{
  "rope_base": 10000.0,
  "parallel_block": false,
  "init_std_down": 0.00207,
  "schedule": "wsd",
  "final_lr_fraction": 0.0,
  "batch_tokens": 262144,
  "z_loss": 0.0001
}
Each number is 50 + 15 x the weight over its row's rms, rounded and kept within 0 to 99. Layers, rows and columns count from 0. The size before them is the row's rms in percent of the matrix's.

# layer 3 MLP up, 2048x256, rms 0.0758, rows 1418-1445, columns 128-255
101:43 66 38 67 51 40 55 68 40 70 51 47 40 48 65 40 32 21 50 55 52 47 59 50 58 62 56 35 31 70 68 60 83 31 62 48 41 34 32 42 61 56 66 54 61 60 16 46 16 56 42 55 49 24 54 46 33 21 77 60 53 65 53 43 37 52 18 43 55 64 76 48 61 44 23 60 36 21 68 35 60 42 42 23 38 47 50 54 36 60 57 61 22 49 30 34 65 62 63 45 55 34 23 81 41 39 21 64 50 32 39 45 51 34 60 59 09 70 40 50 40 57 49 31 63 71 50 34
110:62 34 39 72 56 48 65 62 76 62 66 58 71 70 54 99 52 59 86 27 52 64 76 43 66 63 52 54 51 52 50 58 45 37 41 71 48 64 43 34 66 47 64 69 45 40 33 38 41 47 46 62 49 08 64 54 39 53 26 61 47 48 58 47 28 58 53 53 65 30 43 70 40 59 60 70 58 49 82 58 59 34 27 39 42 45 46 39 34 33 60 66 57 40 50 54 68 50 38 51 20 54 41 71 72 66 50 53 40 49 40 49 69 46 28 41 35 56 45 41 39 75 20 31 40 60 52 40
101:53 55 34 38 38 88 52 81 76 53 45 31 17 74 34 47 61 59 61 46 43 62 52 64 58 36 60 26 49 51 24 54 54 29 69 83 63 39 54 58 73 63 51 44 49 56 62 35 39 59 76 37 55 50 53 50 43 99 56 64 35 43 24 35 29 40 49 27 37 82 47 68 46 53 46 39 42 40 40 32 67 53 48 45 60 64 56 52 52 40 37 67 67 68 44 61 61 57 74 33 64 67 78 61 73 24 38 27 36 52 79 49 69 24 57 45 34 59 58 41 53 35 45 54 30 39 37 23
091:46 76 36 56 72 57 29 53 43 58 04 65 49 54 62 57 57 22 73 60 23 56 42 51 66 57 27 39 39 65 45 30 69 25 53 69 39 39 42 37 42 61 60 62 50 52 40 44 33 49 62 66 70 39 69 66 29 74 68 55 46 33 21 66 60 53 28 50 54 53 56 53 46 52 61 29 25 53 55 36 75 46 82 52 16 38 87 46 59 28 54 25 85 54 30 37 31 59 45 56 55 30 40 51 54 60 46 42 82 34 69 62 54 40 34 71 65 46 50 36 46 65 61 46 60 47 42 25
111:63 74 35 46 46 49 48 72 70 51 34 50 55 68 57 63 38 47 54 62 67 60 38 50 30 60 34 56 58 82 69 67 56 35 54 89 22 31 39 17 60 63 54 49 41 45 25 25 45 45 64 51 45 22 46 59 54 40 75 55 39 53 60 67 57 65 57 64 71 29 50 57 60 37 40 72 35 24 61 40 34 77 69 72 24 32 44 52 50 45 48 62 47 67 57 46 36 52 44 69 48 50 32 52 43 41 38 44 37 56 71 48 36 49 42 40 21 70 31 52 56 31 32 39 44 35 52 52
092:47 24 64 49 30 74 47 71 81 57 61 81 51 56 65 57 37 58 55 46 38 36 77 57 44 67 38 43 73 59 56 43 49 29 41 57 12 83 45 66 51 88 50 54 41 66 71 40 43 36 59 67 46 50 69 43 34 46 56 59 73 45 38 43 31 35 39 29 61 37 33 63 18 32 38 49 48 46 48 61 45 42 59 20 16 28 32 61 35 27 51 44 43 48 54 40 46 54 62 62 64 82 68 53 65 18 45 45 29 45 78 65 62 38 55 51 24 63 73 26 49 46 14 40 42 52 54 50
102:48 37 77 29 56 37 43 70 43 81 35 35 53 51 41 52 47 46 54 59 66 21 66 58 39 62 48 41 51 64 24 30 47 49 31 78 49 58 43 16 59 34 50 53 47 59 39 62 48 61 29 50 42 31 24 45 68 62 41 67 85 50 31 58 44 46 44 44 32 08 60 53 42 54 38 68 40 42 37 40 68 61 69 49 41 68 64 40 47 25 57 38 60 68 47 50 71 27 47 99 32 70 49 48 46 62 47 18 35 43 29 56 46 14 51 76 78 35 58 57 56 54 17 29 20 56 66 51
096:68 57 48 67 31 42 39 55 43 65 68 34 40 33 66 46 61 48 50 50 35 47 59 36 62 82 52 44 53 47 47 94 69 51 59 72 47 67 56 31 56 32 49 44 62 64 59 37 56 35 60 30 38 51 64 48 61 58 30 69 32 53 50 51 64 39 37 49 53 68 38 69 46 68 71 62 49 62 52 51 38 41 63 65 15 46 40 36 69 52 46 45 51 54 42 65 47 53 68 66 41 46 69 55 64 28 48 42 36 12 38 31 79 62 56 54 37 42 53 30 49 66 64 16 38 56 28 45
108:45 54 23 76 65 59 52 68 67 61 23 40 35 62 47 68 55 42 36 40 68 79 45 51 42 45 39 44 69 36 49 66 51 22 33 51 69 57 36 83 72 40 50 40 50 59 32 50 47 42 60 54 53 43 70 48 57 48 63 81 39 57 56 68 22 56 21 18 40 80 60 82 49 70 61 43 81 45 66 42 25 31 39 86 65 82 33 48 47 46 45 58 46 38 62 53 51 53 49 73 52 54 36 61 44 38 47 45 39 10 30 54 52 44 38 45 43 78 24 63 76 76 44 38 69 56 31 34
113:50 41 58 12 45 49 50 62 64 55 46 64 25 59 75 65 42 59 78 49 40 43 68 47 52 40 33 41 51 65 41 60 62 52 61 49 64 37 48 32 43 44 37 65 37 63 34 41 46 34 33 45 41 50 77 46 58 38 48 63 29 24 65 12 74 81 70 28 43 61 72 58 56 53 55 68 61 60 41 50 39 62 56 36 46 50 35 40 65 71 53 44 53 69 44 57 33 45 67 53 62 62 54 63 60 02 14 45 50 40 42 40 52 54 30 40 48 47 46 61 33 39 50 45 63 38 27 47
094:49 45 61 44 28 44 42 47 69 56 61 50 31 41 60 49 42 58 49 44 00 35 56 43 57 60 42 65 52 41 35 72 74 40 60 42 34 49 54 22 78 54 56 67 66 62 37 53 50 41 44 20 81 53 72 77 43 47 68 56 51 10 32 71 53 32 46 77 63 34 52 30 23 35 32 66 22 63 53 62 43 53 73 27 55 37 50 49 43 38 47 42 42 73 51 66 34 65 54 85 65 45 17 38 50 27 30 47 29 64 33 61 40 21 63 65 35 62 48 63 36 47 19 19 21 28 51 32
078:57 67 45 30 59 75 12 44 57 56 69 42 65 79 43 44 47 46 52 51 55 31 39 39 68 43 45 52 39 70 53 56 53 51 23 96 25 31 61 44 51 68 26 66 65 88 43 45 39 16 38 38 34 29 56 65 67 32 44 59 60 34 52 32 35 84 48 39 33 52 63 53 36 13 90 44 53 52 65 46 64 33 40 47 54 51 51 29 50 42 53 56 65 51 54 64 50 34 70 44 49 78 67 93 27 47 46 64 51 44 46 39 55 58 32 64 70 71 57 50 40 54 48 44 61 53 66 42
103:28 40 69 36 65 43 53 44 25 49 42 66 42 50 44 36 57 61 59 34 62 46 37 06 24 46 47 36 60 50 45 56 44 56 50 64 38 69 26 33 69 39 60 64 38 74 84 32 32 52 48 71 59 36 71 58 55 63 59 66 60 51 46 35 48 84 60 49 68 41 45 43 39 66 81 45 60 68 71 59 30 59 50 35 40 70 70 57 43 33 67 42 42 41 53 47 47 31 55 42 56 89 29 74 35 53 45 68 40 28 59 51 49 47 23 64 39 49 56 28 82 59 36 45 57 26 50 48
096:43 55 37 69 32 41 30 70 42 47 37 47 49 66 46 49 29 29 47 67 50 33 45 51 61 29 52 58 37 51 52 47 36 56 84 55 63 42 39 52 55 59 51 57 81 53 45 35 23 25 43 39 55 51 51 50 29 19 32 30 25 73 33 44 14 64 43 48 46 68 62 45 37 52 14 82 54 37 28 54 56 71 56 65 39 72 50 34 27 31 40 55 53 52 22 61 56 54 56 67 47 47 75 39 98 54 53 31 28 49 40 64 45 56 67 63 33 35 61 58 53 47 23 54 41 52 67 49
084:59 44 48 74 59 63 23 40 51 35 56 54 55 40 36 35 48 37 57 42 29 34 55 66 80 64 12 39 54 52 51 71 83 67 31 56 72 50 58 45 30 46 52 62 52 67 49 31 46 61 30 60 65 45 55 48 51 51 53 36 60 54 27 49 25 45 46 44 44 46 40 52 62 36 76 35 28 78 55 26 44 44 38 46 40 52 40 46 47 64 53 35 42 65 47 45 38 25 73 45 54 68 22 26 57 50 54 75 38 21 54 78 67 34 57 48 21 38 51 69 59 40 70 47 41 58 46 54
103:24 36 58 55 76 67 48 54 70 63 69 67 62 69 43 68 40 55 42 17 57 21 57 35 53 43 44 47 49 31 60 29 46 60 47 59 65 27 52 44 29 57 36 61 54 35 38 51 37 32 68 71 36 30 70 79 70 59 50 47 38 33 35 72 23 57 63 51 24 50 32 64 38 59 56 54 51 67 58 45 40 49 47 27 75 39 18 34 18 32 61 46 45 45 49 65 16 25 49 36 47 33 48 44 37 36 41 58 53 43 32 70 63 81 51 11 49 75 54 37 59 63 38 51 58 41 26 39
098:60 42 60 59 19 38 59 53 66 52 27 71 33 70 44 61 58 39 65 29 78 25 59 30 76 55 46 42 49 50 50 29 60 45 52 60 44 55 50 49 74 51 55 68 58 55 59 32 45 78 28 49 42 55 72 35 39 60 46 72 41 37 44 33 27 64 49 79 59 42 58 36 34 91 57 38 30 60 66 40 50 50 70 64 49 30 54 46 55 18 48 48 32 78 40 63 55 56 42 65 48 36 10 94 27 36 67 32 39 36 46 41 53 78 45 72 51 40 44 42 62 52 69 51 55 27 47 17
106:36 50 53 62 48 37 61 62 34 68 49 61 63 37 55 58 52 43 47 64 46 51 67 58 55 66 37 45 56 47 50 37 43 55 20 70 59 59 29 47 39 54 78 53 38 60 39 51 41 44 56 39 66 31 36 46 71 46 41 21 60 58 40 56 38 33 49 29 47 46 48 43 35 16 56 87 43 53 60 41 53 51 38 80 68 48 65 58 28 73 44 37 51 36 29 56 44 56 65 50 66 66 32 75 40 58 59 58 00 43 51 44 34 55 54 48 34 75 61 49 51 26 49 37 44 49 38 05
090:73 55 34 27 53 39 58 49 34 54 40 64 31 38 92 65 35 38 95 29 15 27 56 51 66 42 56 34 49 42 50 62 40 48 44 53 51 56 43 73 74 74 41 66 57 34 56 17 53 36 19 61 69 43 51 41 60 66 62 42 51 49 59 27 37 56 34 22 51 25 65 61 43 72 68 54 59 54 68 50 42 62 67 53 33 53 48 32 44 32 50 59 66 60 35 42 64 49 42 48 62 79 68 42 13 68 20 35 39 73 53 70 51 65 33 61 63 44 43 40 58 46 32 45 53 66 59 21
101:26 43 52 49 37 35 48 79 49 59 39 19 66 63 66 55 22 33 33 35 46 41 49 39 66 22 40 55 49 64 24 66 44 35 25 48 31 71 28 45 55 32 32 61 26 45 58 33 70 59 51 58 59 40 66 70 69 55 54 60 48 73 26 50 62 60 30 32 70 47 61 53 75 64 53 71 63 37 60 57 54 39 53 59 49 61 40 37 29 23 70 45 64 61 48 72 40 59 43 53 48 81 27 36 69 70 48 57 59 47 76 38 63 53 59 72 31 33 23 76 66 67 59 34 15 48 64 54
106:77 49 44 65 51 79 31 57 78 55 24 44 84 58 46 59 45 41 50 45 57 37 53 55 33 48 53 49 51 81 43 36 74 58 53 83 55 50 36 17 30 35 47 55 84 35 40 44 33 58 03 47 45 42 53 55 35 20 68 55 49 57 23 40 32 60 36 34 61 34 48 52 48 63 61 10 50 54 41 21 49 70 60 61 48 35 53 34 59 61 36 64 64 33 44 48 25 55 80 80 35 37 67 75 48 37 38 76 45 63 30 64 74 56 56 17 66 49 39 42 54 60 74 36 63 58 55 31
096:67 50 68 61 67 69 77 36 48 61 55 69 52 79 41 97 54 47 41 36 51 64 55 07 47 57 62 24 61 35 43 57 33 32 37 53 40 55 48 42 42 60 44 72 52 32 54 46 40 46 56 48 50 32 57 29 53 44 34 85 42 46 31 54 83 35 62 76 41 61 44 29 40 56 71 33 66 34 59 45 48 26 53 78 42 50 75 46 52 38 51 55 54 48 55 68 77 74 62 40 65 54 51 70 32 41 19 36 47 55 38 60 48 39 48 57 67 64 48 21 72 66 81 67 48 46 16 33
095:45 44 69 59 42 78 10 49 40 46 52 51 17 56 52 50 44 44 43 34 60 59 15 52 43 58 44 57 30 65 58 27 68 53 67 70 32 38 40 50 75 59 66 66 59 38 36 16 23 45 54 63 62 62 56 41 40 44 59 49 52 21 45 61 51 56 80 53 49 40 40 54 55 36 45 52 66 39 60 60 42 48 75 59 30 49 62 61 15 65 61 55 26 49 51 39 56 56 85 64 31 26 67 70 55 54 00 44 36 82 41 47 49 42 58 45 68 69 44 55 65 40 64 65 64 60 33 39
101:86 36 58 59 68 44 54 68 36 73 22 74 32 44 20 50 44 58 63 39 51 29 70 32 19 51 60 76 58 53 50 41 60 67 44 70 43 53 31 05 54 56 68 50 24 49 55 54 52 59 72 44 42 42 65 46 39 55 38 52 45 67 34 50 30 84 26 32 41 54 53 25 40 63 33 39 37 40 36 39 37 41 37 57 40 81 46 53 42 33 65 57 23 33 36 58 54 52 79 45 43 54 31 33 41 42 30 44 26 64 65 45 32 84 51 48 33 68 53 57 55 49 57 41 33 70 63 64
100:43 52 54 21 16 78 63 61 22 43 44 56 35 42 50 62 35 58 44 61 25 55 79 38 37 45 51 09 31 78 56 51 47 39 43 81 44 57 37 52 35 49 49 51 49 18 30 42 67 60 25 43 57 33 45 58 56 68 58 81 37 53 34 14 79 45 36 28 46 51 44 48 34 40 22 81 83 44 90 56 35 63 52 58 27 48 56 58 45 57 58 60 35 80 38 33 68 39 56 31 41 71 72 73 59 63 62 33 54 50 67 53 39 32 41 38 61 58 58 90 59 60 50 38 55 45 54 40
111:68 71 48 22 44 39 21 35 22 39 47 66 68 60 47 63 31 58 52 62 56 50 40 17 40 24 58 61 28 46 45 63 46 61 40 59 40 63 23 26 57 38 64 53 15 47 37 42 41 49 37 66 60 29 38 59 74 55 55 63 76 70 50 30 65 78 36 60 50 80 37 43 55 44 73 48 54 23 55 52 51 43 30 50 31 78 67 59 21 50 61 57 46 47 57 66 58 29 43 69 51 53 38 71 33 34 49 26 28 37 30 60 41 41 38 57 70 59 72 40 65 70 25 53 26 40 25 20
099:61 60 22 36 56 90 50 46 46 40 45 73 31 40 43 82 36 66 54 37 41 39 64 53 39 84 66 44 64 51 41 57 32 23 47 27 64 46 48 70 36 40 25 44 50 59 27 53 32 66 42 47 29 53 54 44 47 23 52 93 50 40 25 33 32 47 46 69 55 23 60 54 55 35 60 43 52 55 70 41 23 58 47 82 52 25 47 32 59 49 46 25 77 68 39 72 32 56 91 54 74 49 52 83 48 51 45 59 47 57 79 64 45 53 62 45 62 51 48 46 33 52 46 22 44 70 54 62
081:30 41 41 34 43 27 47 42 36 55 23 66 35 70 27 51 43 39 55 44 49 61 51 40 46 56 33 29 41 39 78 27 43 60 32 57 68 57 53 74 30 75 25 74 75 53 94 80 66 85 50 64 50 46 48 42 60 66 30 56 73 47 37 40 71 51 53 10 46 59 47 50 51 31 40 30 33 49 40 13 55 71 42 24 42 48 62 46 63 27 60 54 52 58 61 47 76 41 60 42 45 50 39 54 49 16 37 33 66 72 30 84 64 46 42 34 41 52 50 65 38 72 54 67 64 70 76 57
# layer 3 MLP down (transposed), 2048x256, rms 0.0707, rows 1418-1444, columns 128-255
103:44 51 45 89 49 67 30 51 55 50 54 21 26 40 50 42 77 70 49 60 54 37 68 57 22 39 37 57 57 45 46 33 65 35 29 23 57 49 50 53 48 39 72 66 61 61 47 46 61 57 72 49 20 32 53 47 30 58 28 54 49 42 56 73 36 75 36 65 55 40 63 55 48 74 54 43 34 40 64 41 75 46 41 78 56 82 31 41 55 59 70 37 50 57 54 44 47 57 44 33 40 47 40 47 69 36 60 50 51 51 51 47 33 66 62 31 27 48 62 37 53 41 32 54 59 51 43 29
109:63 48 62 34 50 19 51 36 54 38 78 75 62 35 36 37 56 59 47 03 55 53 61 61 49 57 63 73 62 42 53 55 63 63 31 54 40 52 36 56 48 49 69 57 32 36 42 36 46 30 54 33 50 49 19 54 58 47 60 53 77 28 36 23 67 46 62 64 72 43 46 44 32 60 55 52 57 56 73 21 71 68 50 75 14 42 49 49 54 46 64 40 40 78 52 58 65 47 57 66 48 81 41 26 30 63 56 47 65 68 67 64 41 43 32 85 28 20 64 51 54 47 67 49 16 29 64 23
101:50 64 21 51 57 42 52 64 54 58 52 55 69 65 64 77 39 35 58 79 62 64 52 83 72 37 51 64 37 65 32 46 51 47 50 62 55 47 40 48 19 53 57 42 31 66 37 37 18 37 37 43 55 80 36 40 40 54 33 61 23 41 31 54 33 39 46 49 37 42 39 58 50 67 50 37 66 31 60 60 65 38 38 57 55 41 54 68 28 61 58 55 42 72 60 62 26 44 36 54 58 44 41 50 86 41 45 23 53 56 41 30 53 71 56 61 79 69 60 65 54 25 58 52 67 49 72 75
095:39 66 26 50 24 66 70 46 65 50 49 46 52 49 48 36 46 67 86 48 51 40 68 60 42 58 45 63 36 65 57 55 57 45 24 22 24 78 70 41 46 58 60 73 48 40 32 25 43 41 34 42 44 55 51 43 59 51 63 74 65 49 40 58 42 80 70 58 34 51 65 51 72 49 52 53 60 62 51 61 47 61 93 45 27 57 36 47 70 47 82 53 32 81 55 44 81 56 69 42 68 46 80 72 46 60 72 54 65 63 71 52 53 65 47 45 53 44 70 71 64 88 47 68 34 79 27 49
115:79 75 85 66 44 28 39 36 43 36 41 59 57 75 75 48 36 55 48 52 70 45 48 48 37 31 54 54 20 21 47 36 34 38 74 60 21 56 49 39 41 59 39 39 40 52 44 25 62 25 37 11 56 67 58 40 58 72 24 53 31 55 65 45 55 63 67 49 38 62 45 60 53 42 66 50 54 67 54 62 53 56 56 39 79 39 42 74 52 59 63 00 68 45 67 47 48 74 28 61 48 25 64 20 34 44 52 67 75 66 71 59 86 24 83 49 72 38 71 65 28 52 36 45 32 55 55 49
091:40 40 65 55 38 61 72 49 40 38 56 44 63 33 55 24 52 41 50 45 75 68 55 62 72 49 68 68 73 54 34 56 44 51 31 50 87 40 28 79 75 33 14 54 68 54 47 32 19 54 45 68 49 42 67 71 52 37 28 45 53 51 70 42 41 65 46 44 55 42 43 41 38 35 82 62 35 59 32 50 45 71 53 53 36 43 41 39 65 45 53 54 73 54 68 66 54 59 60 35 40 48 51 01 57 73 40 64 63 47 47 43 74 48 47 66 63 66 31 49 75 30 49 66 52 74 50 76
105:56 52 61 56 42 45 44 37 20 20 63 61 62 76 36 32 55 39 19 40 47 75 67 42 62 49 45 49 28 36 40 58 51 31 86 72 52 57 34 82 46 63 15 66 39 45 64 65 22 65 60 43 67 47 54 42 56 73 41 35 52 35 40 54 41 58 79 59 64 73 54 62 48 49 32 49 26 39 34 58 46 53 47 44 62 70 28 52 73 42 31 57 46 46 79 65 67 01 61 46 56 60 44 44 61 13 63 94 60 72 64 35 47 32 29 53 65 69 38 76 36 26 51 71 50 29 46 69
103:38 63 31 62 33 54 46 56 35 41 77 57 53 23 41 46 99 57 41 25 47 49 37 57 65 62 70 91 58 43 69 52 39 68 77 55 65 40 67 55 65 58 60 21 70 46 33 55 34 37 57 66 61 52 45 27 47 44 51 49 77 62 41 42 27 50 14 50 44 50 37 45 38 37 43 50 53 60 56 45 54 51 53 21 59 01 53 62 62 57 65 42 53 54 45 31 68 38 27 56 57 44 45 42 72 49 54 26 43 50 28 51 58 47 43 34 57 77 66 44 52 75 49 31 64 47 32 41
107:67 10 41 22 58 41 61 31 65 47 36 61 44 30 23 49 47 44 42 16 62 36 42 82 65 50 42 44 59 37 38 50 44 60 48 46 47 46 33 46 46 82 37 26 62 53 29 41 68 66 66 65 15 36 67 37 78 79 39 71 62 41 66 45 61 59 50 31 60 53 59 50 32 67 54 56 51 51 27 37 49 30 65 50 36 48 58 49 50 40 31 46 52 57 33 43 72 41 72 56 47 24 65 38 48 45 47 45 26 72 55 49 46 31 59 48 19 73 54 66 63 50 31 44 35 61 52 41
119:52 55 77 56 27 33 74 27 49 59 56 53 19 43 41 31 19 70 62 56 63 86 71 59 50 38 72 54 56 80 59 64 38 59 63 27 66 46 71 56 17 68 57 39 74 62 41 44 59 67 38 34 33 52 80 58 64 45 31 57 69 36 38 49 62 14 38 76 24 49 64 29 64 51 26 35 58 65 47 42 73 38 57 43 41 16 40 61 60 62 45 64 46 36 63 50 66 44 36 65 67 20 61 20 48 71 69 48 63 49 48 63 41 54 23 48 41 43 35 46 50 37 44 59 53 55 74 61
097:47 34 61 42 56 83 66 57 58 10 31 64 55 63 58 60 64 31 45 68 66 53 66 27 57 62 59 42 56 43 51 58 74 49 60 27 56 72 54 21 48 36 45 46 36 41 59 41 22 71 34 47 73 64 53 42 50 47 54 73 47 47 51 64 45 63 69 69 76 69 43 32 23 91 50 65 45 49 65 24 34 63 36 52 46 45 63 63 43 21 53 22 55 32 53 46 56 46 39 60 57 02 81 52 46 39 48 76 73 70 27 50 25 44 43 46 49 47 59 41 38 54 55 53 55 50 36 49
075:73 33 62 44 62 46 24 71 54 46 52 39 39 56 57 38 58 31 55 63 52 55 36 40 49 41 34 26 48 67 54 52 55 38 75 43 55 52 57 61 35 53 49 67 39 54 62 56 70 52 40 62 45 50 30 31 48 39 62 45 57 42 47 60 48 58 34 57 54 53 57 32 44 37 37 77 36 44 43 53 56 49 69 27 59 50 44 48 55 38 58 49 65 35 59 37 47 54 59 56 60 26 60 59 44 48 59 39 48 72 19 21 32 70 42 21 50 48 67 72 32 18 72 76 38 32 72 99
102:67 55 53 26 50 14 49 40 36 58 37 75 45 54 60 33 20 49 42 74 40 56 48 37 58 35 39 42 64 19 36 44 43 28 61 33 45 50 25 54 56 53 82 28 60 62 49 75 51 54 22 67 57 66 43 43 72 40 55 57 38 64 46 51 21 42 60 43 57 40 52 59 41 24 63 47 21 64 59 47 79 18 25 51 29 47 48 79 63 44 37 63 61 42 44 41 34 64 45 18 20 44 31 90 57 37 54 63 66 39 58 38 53 58 73 28 48 54 52 44 46 49 42 62 20 25 68 56
101:39 79 84 34 44 80 36 61 30 45 40 40 43 43 15 60 71 23 63 21 25 38 61 42 47 67 62 42 60 19 67 35 51 55 48 62 67 57 67 64 61 62 54 45 27 41 35 81 59 57 62 41 59 71 30 52 71 31 71 77 53 54 52 42 33 63 37 48 41 40 61 73 66 61 59 38 46 63 34 60 69 50 41 61 51 69 45 76 46 62 64 64 54 53 61 25 41 54 32 46 54 47 63 46 63 59 64 36 36 62 46 48 34 52 52 45 47 30 39 58 38 45 38 45 48 70 38 38
081:38 34 38 70 57 44 46 67 33 40 39 32 46 41 56 51 66 52 60 50 45 59 43 90 67 48 55 59 46 53 46 69 50 75 46 37 38 60 56 55 36 49 35 51 26 59 60 47 56 62 47 40 58 45 61 43 56 57 49 43 53 49 54 44 42 53 47 50 50 38 00 21 46 61 50 53 44 71 37 42 54 49 59 64 57 75 40 99 60 50 53 60 58 62 52 46 59 26 80 30 52 67 46 53 72 46 63 45 71 47 37 48 65 48 49 42 64 46 19 63 52 59 51 60 74 58 35 47
100:36 37 64 40 72 57 43 57 47 47 31 55 39 63 76 35 40 55 41 75 77 63 56 52 22 32 42 53 54 53 37 59 33 27 68 41 26 42 31 54 37 59 67 24 77 71 57 74 57 76 52 38 72 54 34 64 43 45 43 66 35 61 51 60 68 62 49 45 58 55 43 35 31 44 53 59 39 81 38 44 63 35 71 58 37 44 38 65 50 66 64 47 41 37 49 51 59 47 58 53 63 42 60 61 30 53 30 57 54 56 53 41 23 52 58 43 33 25 69 65 29 47 55 65 32 50 54 66
101:56 63 62 61 44 29 26 30 27 55 61 59 58 34 29 57 36 46 22 77 25 55 42 67 32 53 35 30 68 49 34 59 57 36 74 58 31 61 45 34 36 48 80 45 56 19 57 49 61 86 52 60 70 27 67 80 92 64 53 32 34 54 32 58 47 58 65 51 51 52 43 49 27 46 62 52 60 59 44 26 59 20 60 70 47 45 53 59 70 35 46 61 50 65 65 51 61 32 49 83 49 54 44 63 41 69 55 24 80 20 37 29 65 41 40 29 26 60 80 60 49 63 29 67 48 35 61 60
109:68 55 46 26 51 27 74 50 56 33 50 58 48 47 76 38 39 50 33 53 63 51 73 35 41 61 38 36 53 27 43 51 27 62 43 69 72 73 57 55 44 74 54 63 25 62 35 53 50 67 36 62 42 41 61 49 46 77 22 62 55 63 40 66 58 82 47 46 58 46 19 20 26 36 26 41 45 53 46 60 44 50 22 61 46 41 45 39 16 64 61 33 42 56 28 48 39 50 42 66 42 88 75 65 40 63 64 65 59 35 64 30 25 54 85 31 63 28 50 57 29 52 60 53 57 32 58 51
088:39 23 69 51 46 65 75 50 74 57 58 52 70 53 56 48 49 40 58 37 41 48 37 37 24 47 39 45 47 58 44 34 63 47 46 56 60 38 34 47 55 21 70 38 16 35 73 69 81 42 49 33 68 46 57 87 80 63 42 26 58 24 59 47 41 72 50 71 64 35 46 79 99 53 74 41 18 42 50 51 54 51 59 52 45 42 40 10 53 44 33 62 49 41 38 54 34 63 42 68 28 32 46 54 58 76 42 58 64 66 71 66 90 49 55 44 36 58 28 37 40 50 57 29 46 65 30 48
105:68 30 38 59 38 36 76 18 40 26 72 61 32 29 61 71 45 83 57 34 75 72 49 75 44 58 71 58 58 55 56 37 61 48 47 29 46 37 67 64 41 30 49 52 58 46 49 43 15 38 45 57 50 48 68 54 55 33 62 31 59 40 51 72 45 51 71 30 49 30 33 36 51 53 32 42 62 65 61 34 58 78 39 16 25 53 61 52 74 50 39 55 57 33 38 59 48 34 41 36 37 52 53 38 54 37 60 79 64 57 29 42 45 60 38 40 32 46 75 38 59 50 58 50 39 04 86 48
101:66 34 57 66 59 25 22 44 49 51 63 51 33 18 44 72 52 40 47 23 35 43 53 46 46 57 63 30 39 42 62 62 29 57 65 26 53 41 37 53 66 48 53 53 60 33 72 35 25 38 64 66 57 66 56 54 72 36 53 30 57 40 92 63 67 78 77 27 71 39 40 45 61 44 65 66 64 76 32 47 25 63 50 66 72 51 55 20 52 52 52 38 32 39 59 57 40 66 28 66 67 57 22 30 42 55 60 32 25 53 69 51 50 66 75 37 46 59 77 57 53 68 57 55 40 57 57 59
097:51 57 30 59 54 16 22 59 25 48 49 43 40 71 50 24 68 58 38 46 53 44 76 56 13 50 64 43 43 38 57 53 49 60 54 42 69 59 56 35 51 32 24 44 45 38 66 36 28 52 48 35 51 72 44 45 51 45 57 52 54 45 35 62 38 55 60 25 64 43 55 38 63 50 44 67 65 37 48 26 31 56 49 55 35 49 75 84 21 65 38 77 54 52 30 47 43 62 63 48 64 50 82 22 46 22 70 51 42 48 56 54 46 71 30 57 85 51 45 49 53 67 56 47 46 26 67 82
101:63 25 35 45 44 59 56 58 65 26 46 00 48 48 70 48 43 44 68 29 42 39 46 52 45 38 56 51 35 39 42 35 35 37 24 43 51 51 57 28 66 54 47 47 51 32 46 70 37 15 78 68 39 21 47 68 75 53 57 38 33 50 51 52 82 44 44 72 21 57 44 45 61 78 67 40 91 41 71 65 42 68 64 33 40 73 63 30 80 68 46 70 56 60 57 54 54 25 36 61 27 18 40 42 70 41 44 34 51 43 42 50 50 64 40 58 61 57 44 67 28 41 40 61 38 57 32 63
101:73 23 37 38 58 55 46 47 58 44 42 37 47 42 52 67 41 70 31 72 69 77 56 75 33 74 62 43 50 54 23 42 74 67 31 50 38 47 64 37 41 55 68 32 58 41 36 48 52 55 51 45 40 38 59 69 41 48 52 57 54 62 52 60 57 57 22 38 55 40 26 33 64 56 35 50 37 40 43 38 41 27 51 64 49 56 53 63 75 53 49 18 59 41 43 48 67 42 09 36 60 44 39 46 51 87 35 29 50 30 49 56 56 52 32 45 27 54 59 53 52 63 67 52 88 80 49 60
101:54 59 80 39 65 46 56 72 23 32 63 49 49 34 80 37 60 21 54 38 60 75 30 54 57 50 53 39 45 47 37 42 58 50 23 63 61 80 46 41 67 38 49 35 41 68 38 67 55 74 42 49 51 39 56 80 42 62 35 43 30 68 55 45 50 61 33 49 29 26 36 52 64 61 67 43 38 27 39 58 43 50 29 40 78 55 44 49 53 28 43 57 39 71 56 15 75 55 46 27 65 59 60 58 57 33 35 32 58 62 50 46 72 43 34 52 39 65 30 40 27 75 44 33 27 47 48 68
109:72 66 61 59 45 64 49 69 45 60 31 64 52 53 63 24 49 44 63 49 48 20 41 41 56 50 89 56 62 68 42 55 44 36 60 36 70 78 43 84 69 49 70 45 58 41 60 28 57 39 45 68 37 65 36 48 60 33 48 56 37 54 51 75 36 09 45 54 32 56 52 66 60 38 53 53 54 60 30 44 44 61 65 38 56 32 86 41 45 52 47 71 62 27 46 33 48 44 69 58 44 47 67 47 71 40 28 37 74 57 45 51 61 61 39 31 83 48 37 49 72 41 30 57 31 33 77 51
100:23 77 21 48 37 35 70 37 40 67 35 49 55 31 36 65 19 45 32 58 37 43 51 54 51 42 55 20 61 61 75 73 42 53 57 36 47 91 50 83 40 57 31 41 64 57 38 44 46 56 78 52 34 59 47 41 40 58 59 77 80 58 60 61 43 60 48 28 65 50 22 60 59 68 59 49 58 27 60 72 58 56 55 60 43 46 39 46 63 44 72 28 55 80 46 26 57 17 58 64 75 56 64 80 45 51 54 38 61 38 34 43 17 54 60 49 61 52 49 57 44 46 50 60 72 93 48 17